python train.py --n_layer=12 --d_model=256 --n_head=4 --n_kv_head=4 --head_dim=64 --d_mlp=1024 --vocab_size=5717 --activation="squared_relu" --norm="rmsnorm" --norm_place="pre" --norm_eps=1e-06 --positions="rope" --rope_base=10000.0 --rope_fraction=0.5 --qk_norm=true --attn_scale=0.148 --bias="none" --tie_embeddings=false --parallel_block=false --extras=["some layers without attention", "local attention windows", "shifted keys", "gated attention", "value embeddings", "hashed n-gram embeddings", "an embedding shortcut", "skips across layers", "capped logits"] --init="normal" --init_std_qkv=0.0385 --init_std_o=0.00786 --init_std_up=0.0385 --init_std_down=0.00393 --init_out_by_depth=true --optimizer="muon_variant" --lr=0.0154 --lr_mult_up=0.992 --beta1=0.9 --lr_head=0.00522 --warmup_steps=0 --schedule="wsd" --decay_fraction=1.0 --decay_shape="linear" --final_lr_fraction=0.1 --batch_tokens=32768 --seq_len=4096 --doc_mask=true --train_tokens=176300000 --steps=5381 --dataset="wikipedia_en"
Each number is 500 + 25 x the weight over its row's rms, rounded and kept within 0 to 999. Layers, rows and columns count from 0. Numbers have three digits each. The size before them is the row's rms in percent of the matrix's.

# down: layer 7 MLP down (transposed), 1024x256, rms 0.074, rows 473-485, columns 0-255
# up: layer 7 MLP up, 1024x256, rms 0.156, rows 474-485, columns 0-255
down473 089:510502531487484489500455504518482493494476503487546495529517535538454517482487504502520506511514537534517508528475541527494506488501531524482474502533516440462502494506499472527437495506474530505485459468514484513555490469507479505456537499487530489500468526535528506508474506471517505509449489490510542511508507476481528510472477482521482518473470508522542487519515484495512511489502448457519486559535460560516505507496563529481492475479490465503512480514522503474498509540485546482500524538475484507513484474509544513479534500514493454454468500444542526511497501505488510458487570547534477507518487508560526507523507498521523526475519501496516487519506487526503524473490502539489500497512513491540452503520504465454513505543476499475496555473512486485467487494507509
up474 112:494461491452510510522535522506528491564479502489481491485497491474494485513499517539553521510554514479501445500508503475513480482499530538514533525512514486452519484519521448502497514493512525543476471532521505534506498469508498516460499489493504506485494490457463499502510477529464494506569520488522506510502505515452480498491464491486458476525493502482490510469494555531500510521492486497501534492527535525443517475505447467513460488521451454546515466475491486488517465517492510497500473501494534505484494481554494527507475513485517507514532511501520476534495538496532493469529499500497519523518493504497497576474537474466453511541512484485501479495468518495537487481562503487485498535477551441537533478526479467524544513494467504519520475465507522499503476521499505
down474 100:525503523514489553531480521483513512510479505517459519504527473473505488511520485490532464494485516512492454480505468509521471511469519542585512515503533496520512485504476494517483527477489567491467529479504534518536493490520545512526527486519496516471527490459483518521419555484504508461512468468514506518521471514482476489528521466498528479449495487456498525545508505489463505496477520498471510493524520506553501522524451521512508509470480466469501477518510449502486490508449507479523473477519487477513480500503504488499479494491504502502469459549471491528487483485539513528471504458529539466491516480503512493494513477455513485517447514477455515526461506488497507493454496519466499525521503435526510508542456478517523507527508487508514493532519521531509484528511550
up475 091:474492495504518519478495511506474497508507478511460457515467483506524509464507512495482519491481510516457495485479515504511527522517476521458493505531460496457448497488494513513470456540491478517505526529496516492477504508527492469482544485506496490490516436524487557475452484508496525532463471500526483479523568504498515536477501513474492524495534505498499524551523497543471504472485484506502561503561502521466455482463536499471483468493506519473525511523498500509472427511516534516482481495541522499542500521514482502473444519474507508488516508504486499489487481514469499512466545500508522484507482496520532514504470497557455474478481521524482503526519531555501511538501537560493461504515501552531507523513516541487516474521513539462527463489505467496473511546479501
down475 093:545568491498459446483510522533504515498506542478509508514461518520424510497536525523518476509443553473500534546486509484495497530484516533490499450504509434512488509506499513517494487493496521517497469503481493440484502502510486513556505477546518504505480503487435497514459504535494476507469540511515500524465485506491496493508505480486517475465469520496478525474499468471495514494511482491534501483495501462502518509533494556547502519498514460533506504507498515492549555517478449434492475485531515525485530461511533530551505535504519446496512494507476555485483497468545519523508500465516479472467498509525472490523543490483495470451487452535484504525478488475497501488525516512495491516504495475489481508537488503510466497503507484474513484520528503498481500483484487
up476 088:470510532547485493493480501497509491501502517516469510497499497455494463487519542529520515494503454497500534530489494467458504487462515506459536502489508524522480528491476486509511515512458455496474528476534511505489477529475514535488470496480525500552543536484495528507481472475518493499458510486499546519489532483555523503514438540507501502518487516492525458505508471434517520504477490484443492487484496489470476508470544523533508565527505534513527488504532504500469542499478515494470518486499510504466553495516492483533490487489540487507494480514518459469474525517499494489504529475526513484506547478443529543503470532454471490477497541464507553556517494489506505483468506517540536522536489497495515454477536525513492545469496499522490498448471494491500526484490473
down476 080:448493496465489561535457513520512468468490508455466485522507499516502527536466466454519481550558494545503506491497494504522496517531475502522445518537536475506526462481458529505513462527477503521489506515496526509500497449515495511505521510508481504490497494506464538457507493513503527505521542525498487508508512551485503471483513511505496496492513571505503485455489485509496478462514513506524478511524514526508515473502550467503540484459510532535474509466501477496501467491519548527502467495511467454469524508549480488480520474461501516473485545485478503546500495497506493491484507500518551463520478486519489500528501485510530512509540513520487519490484535467484468518490480487483481497529455500556559514517506481514502517548516491495454516524491474436542481487468491
up477 088:502499484473511493492475511510530504534446530498429487518550477546544481514570516501534484518505479474458529499543512523476482493480534487471484504487487538501526511496532495513479511506508493532480468439465463495484502487542480476516515512496492486511486534499465526578529522528526519494486509493485507500518500536493468516485481470491508495496527491478559522533509510485473527477498513494523500505468510502524550505529505520519487504494459501477509480511470480538476496474514469480519489521475484547481555542461483536475519483530530520524539552518472532506484514484474519488489483545511493514499542502482491492520498531497503526519517488483484511531492536468496476495516499519514506479483509539501503506541481475420531489534455526481502524462492458447507511503482526
down477 116:513513548480522512491543507462473513555436489514509508527492509503519498482512503464496496524463516473566505508505510529495464485505494518496458526499474454496504496474541478444507491520570491539507516534504544510486539502490503449478503495529456500533473532495506510509503490497497508493501525494518519492505525511470475474463555497516487478514526485484489469558531509500462465474526491525508516520495511565504506448534495496517549552485496489495501486564491492517503466504471482498501498493484493464509506497514518545441536535479470516523523509518489498499509509510508501491479482502479485512439459490533467509496539482477507466462478537531548525498479504473510486539541483474527487530468519512521481492495507509521522515534440481498522485502479486481522511466460498
up478 110:487525502488485530447534494466468528456491505505505502503532490448516504522486512470532519466506479521493530522524514511499580496479480496493528508481520479508493500466499520503516448499521536493478508485505481481524526500545502487494526538528468517498505526531447442501474467514485502499537484466524465525528545497467488455495532546531527471476514475472537489444516509517525494471488506521502517501509487490471568485498467553498477473501501495512540454487494501498511531485447465499515517539481474475463492517524519526512482513519465528485536545527539496536494521523499479494510486547481504505487501460478479511515555520510502494505496437526497488553529498528469519536522479522468549520516486480516481467491486532482476492491510491508506487496525496521506505546480475
down478 091:506457513550501476493503506510543531479519491473527493482489519507479503472422490490495473531470526521490459515485503502479515464520525522481500500549478479527504510462492484526502521484501497492511520497495531530482508489508533500467505478495513499519500459528543540514491457488503525482486454512513523552481476473495509475481466450487469501544475489440491476463476524488508502521504507531507510461530485524475498565539550448526482503489518523541504486452471479448538509513573468503511459512504483529523502482513498528491532507481514482507519524498490460498504515496503519531504478532510502504502508466537477548553503496520489481569465490544495439516472466497493501538501544474462522518521495507482527478499515469520512481517495507510463498510508479487512491528527491
up479 097:520511498517513496527516520498545519512485413468522467516514503521519516481515509490506507481521482471504502482511498506504509468520522510518471497515466491489514509518461520498524490481478520468503521513434491492504486501448499460529518493515467506510487486513480434495497483562560550497502527476478479528496485546519494464515529500457525476469509498526512482481472471520544522481504510500476515535497477524492462541470489511473458476514531496505505538463508421505495542523518512508479522516509505519558479488492521551446509499504487473526542506527517487517487497489461512514491492518499549512544487487502533500491486470501476459511498541515492495521464472489502500516478455545473493517541487527513519475493513474552461537515514476507534524478513450548480500506496537
down479 092:504498457493472501502477463514506504502496492544492506487508594483527474502466516499519488542450479458482503519505485522504497499495557503510461510492527493529559506526461507488455498552509495501493470461469518523523499479476501493526520477471544502509485535522482549505542499505491474474509493480473528481503489481484486541445474474512508474490506534505480501510479532498482488556503431530521490528497528517489520500478506463486502503522478482500455468503508496495531531515489466536506483525494535484499461523504467508478454519455493536512486530447476507506522544514489508514481476498477479432503512528513463479515466493489468554498532480502489491472511470507527478491514516501528425482507533504521448517498505468506522514491490529469459509468516483498518505481475508
up480 114:498504490509520515488510485509499548499515491491502512494493540474502495514475486520490458499427502525484509544481535507543493507502531490477583497510553513520466512513507466461507514491488505559471538535495563510512497500551493455495525485495467489461469522496531493528490532496488464477484512516502467530484510448497479502525515505507472522462475450514503494512479501472527473530501531490508480487451498486492494443485495504518496491496458495509503515500533488505482444492489471470452530483476466490474480506511447506498542503526499512482498544544472544463504507544500517506500499542490524474496469504507524496519491513451510482530495479543496510486524480491515460535520494543510502508432472524475493470509517475494532519512531442462514501509515548520536518499497498
down480 099:539494456486500481502461512483529509466514459530533531506509529523480513501529510549517466537495509507503519484500462483491468503529522481469471489512526526545488525517515486509458510514568538481504509513479508510478449501529487487495505512506509561480478444508512470478494497488486531513506516518503495483491523487473488515520512503497483485512498482484515491504517546473500520455486500489498522497437489519552512531499547472493527524485492470545498571469502485445492520514477458523443522539516542490545496507478496516469481525519470510478483498498465511423454517541535514514506479503469482457489487518517506541512501465517477509464513452475495495478496529481521471507518505553503481505482470479520516491492498479487463500477472486496517504450503509561545492483493507
up481 096:503494502514499483507539489522534532506545507510500435526471507478484493508531494484510516469488487490551484497535495478469503549505466520522499534513487538495495508577486485476505508492519501521483500491505498518448444523479521537518496502509521493526510503503513494516530523504504585507515496510535517529489505464464477514458512490519504508504505533523499503496464489481494502523482479485504509465552497562517503480470533489502469494465514515498488501533491539538554505556475520438514499516521470501525475494467527449509491503507455496473498508505521508500462500475481506514503550464528502538518527551500494502493525514488451469542497473522488509505452485498538501521471506478470474524477463505437499450535514501520534553489489508519496505498482495511481548539465498
down481 097:492517495468503518500476488468537489479509507510506482571497501507531478481529556478463476501518510478544474481468494537517509450495487519480505449493490521533516460495497517491486479508485446512491532450512517531473435492517499520476508495484493496499501509500509470461466503456474468566490472508467463525484494479504493517512482487538499538505503508518465488496513469484550493504512511428470478528467521500518517518508510503486516518516480470527499526464528462524462491492501505491499458491526481494502513469520556510479525521461499499469527546502493501535510535554492503492447473504497512471473491504488522465485471498489524507497507502517503497546510465461484515490518473490516489515436531466513514510511498414499517483508519534475491529532482532500523460461533515
up482 084:491520505479501502531475492514530506521523520514509496474518502527520545521517491508476507530476503489478514501512473488520516456456502475494528477481533527491500498513522514474508518513544548536493499503501500476506503493500497453486494495495487514466513516513491495478516441479464517511527462482515510517535504473476483494508530519473517461479511534502495509478515522527493552498430480498472486515509468521493525528527470488524509522463528497506463497487512501537453502515521513478460508451471473547549570498527562484486493544475498485502504466546517506511539448462522516506513507453453470471483501433559498518533551538501483505482534475518517521472499546518504522480497503525518481432529534523509514536516480504510468478513492478497559499483493498528489487513481528
down482 099:504535517492486523465530510511510488512492502484508491530493494473479482493564486467471514483508503503472496497500517446456478504537501529509490537531474471534495503510486470491496491469461470518514538480496480488458527486457535507508489548477501471555530466483522514521484527481546504489481531514516500538488491508461523499463475488510512541509511501514467518494502526497483466481519503545535483501466553490541477499474510494522507508522486476451517475447516504440497461463489496521503480471483491417510486463476562529468507508493502510461542501540501510446475474519515513504483553545505542492464542530499475512504480479462527510512482503451492492522477495503482507522509538487479548546505498488486500528481517472478535547515503507465500523501499473508516477511488514
up483 109:492510505506465521447479513526515453484499523521452514533505527489506517490515531461432459556517554511505502515490538477496509492522491500510538513470526503472516490475490486495530493478496482548468504529477486463513506492505524467505507484526493526499538516451500486466504464524519482506482456494497515465495506530451508501534511506523526525511536492483518512500498487499487497475512490516512499514492476508505500497523508479468506512501486459509489454534526487533506489478509504485515436467503501521539513489581435509457489512565502533527481490521472499495509496514495502467483475509487576494500488515531508572454523462492498534528490525494503523462492485520477522522480476482500490446498562477491469496446510479518500488504507508513491510485505541454483495501444503
down483 085:510517465512494520540543499517512458515524537451508527509552509517523539505506441501537468532485517470508510471513482487554542511478483524462471522498532462482516560458514532500486487511501440521541498456489481481477527520527443530540497508491525505482508508498520498504480501472484526481523482516520444458478506437527467486531483506496511500516494534471545497545475505530507501495519485525455479510508494443509524519484480503513481539514490510495503480484500513514480507498484492495457484458475508502471474505524522524520501501464474521468509542509474531504537497508517494505522475488519510488451491483489472493542504489516503451503541474457506521518498478473500457473498493503540513452476489506520491478570435520506522493503479492495479517540503482491471501513516516
up484 086:533511533495546482522467506530515506495539519527487490525494502462457504495529517484502500521502513478476470488484467496468485515495509500481517490503487490504474521524495478499507522497485476519545472434477496506498526483497533504526457487556498523500541472506473465465497498511485526488508514460482555504488504514509518540511471527457455486472509532521532514527512473493542453474503480509506559529491474512477491542550481515512532480508426447459484514511485473488491557544487531466528527477505511502507484490480550461465479503499515516500536463519497484458531491482475477475513529456484506498490500505530466489510505510531502515471531471467508521470487520529483489484536496468493489534510475504498534517497520532461520512542449493524573488493454489528503519525504500
down484 112:518528557475494463514511480484481503510502543502526518477489526498511489510498511475511523485554546507507489492486495485468526490446506539483509486482508464537529472500512523483479510491490517503509530566539522470511495467544523483534508514475526490511503527510536512452485487453531493494466484508499538489481499480495474401462531491514529507460452522530538471496519527518502515502493453457515506485498536482559479477506586485488471527496469500463494496496551518466499491458519540508512505518502521464492496494502509485499488500498490490455478487517495479519477507480504529481491534491496477488462492506467457499482480465501506487469549510504489478486492525489490562475482501536522479488508550478489516519521483500564522520495512465457488509527512529504491504492473495
up485 101:491491499494498507502501456512461482473504520520453509473460477471513507510537524512481463498495511506513539481482510519472538500471511503503504500470507472458482445504533530521538473531494506526462494492479501507499498483518480493473485486538491541510501479467553502519474471546501506485537495486559502488473504486532529453518480517500506485489485477510478551503490490513474508501466519518542500496513429506496463481503542466506476500483482505554535484558494501500499490433557508518522442517442502515489503507478525523520543476508469471488463521475512540504508499472503526488499464481519524451482547529514467483521486509512503497485515547529493485491529512497546502512484525515502508459499474512446494489454530510544460503475460498520484512498484531538463507489509454
down485 102:510498527539501515476511499523469507489451489524513517501505455520503500515522464494490530525494531501529486486533499511486542488526503477510537474444518497504478513481515491462442548541551503513493469490532472546526549495501513454479461547478485526472514533483492485515508517454524493543531534512489484495508509511510481489523492543477497484474501538516522511503509512565494490526466557497489510505455533476460511508488521546503520517533485501471512498491515524484538504471541451518505514542509494491459515500495482494506462503556483463551484486499525494486477544516501491490494470475499513566538525528493532495484486519493531489502471504525476548490538545523533526521494503503485469457485481481479468545490498450480491502504477537490526545512494507518513477515521476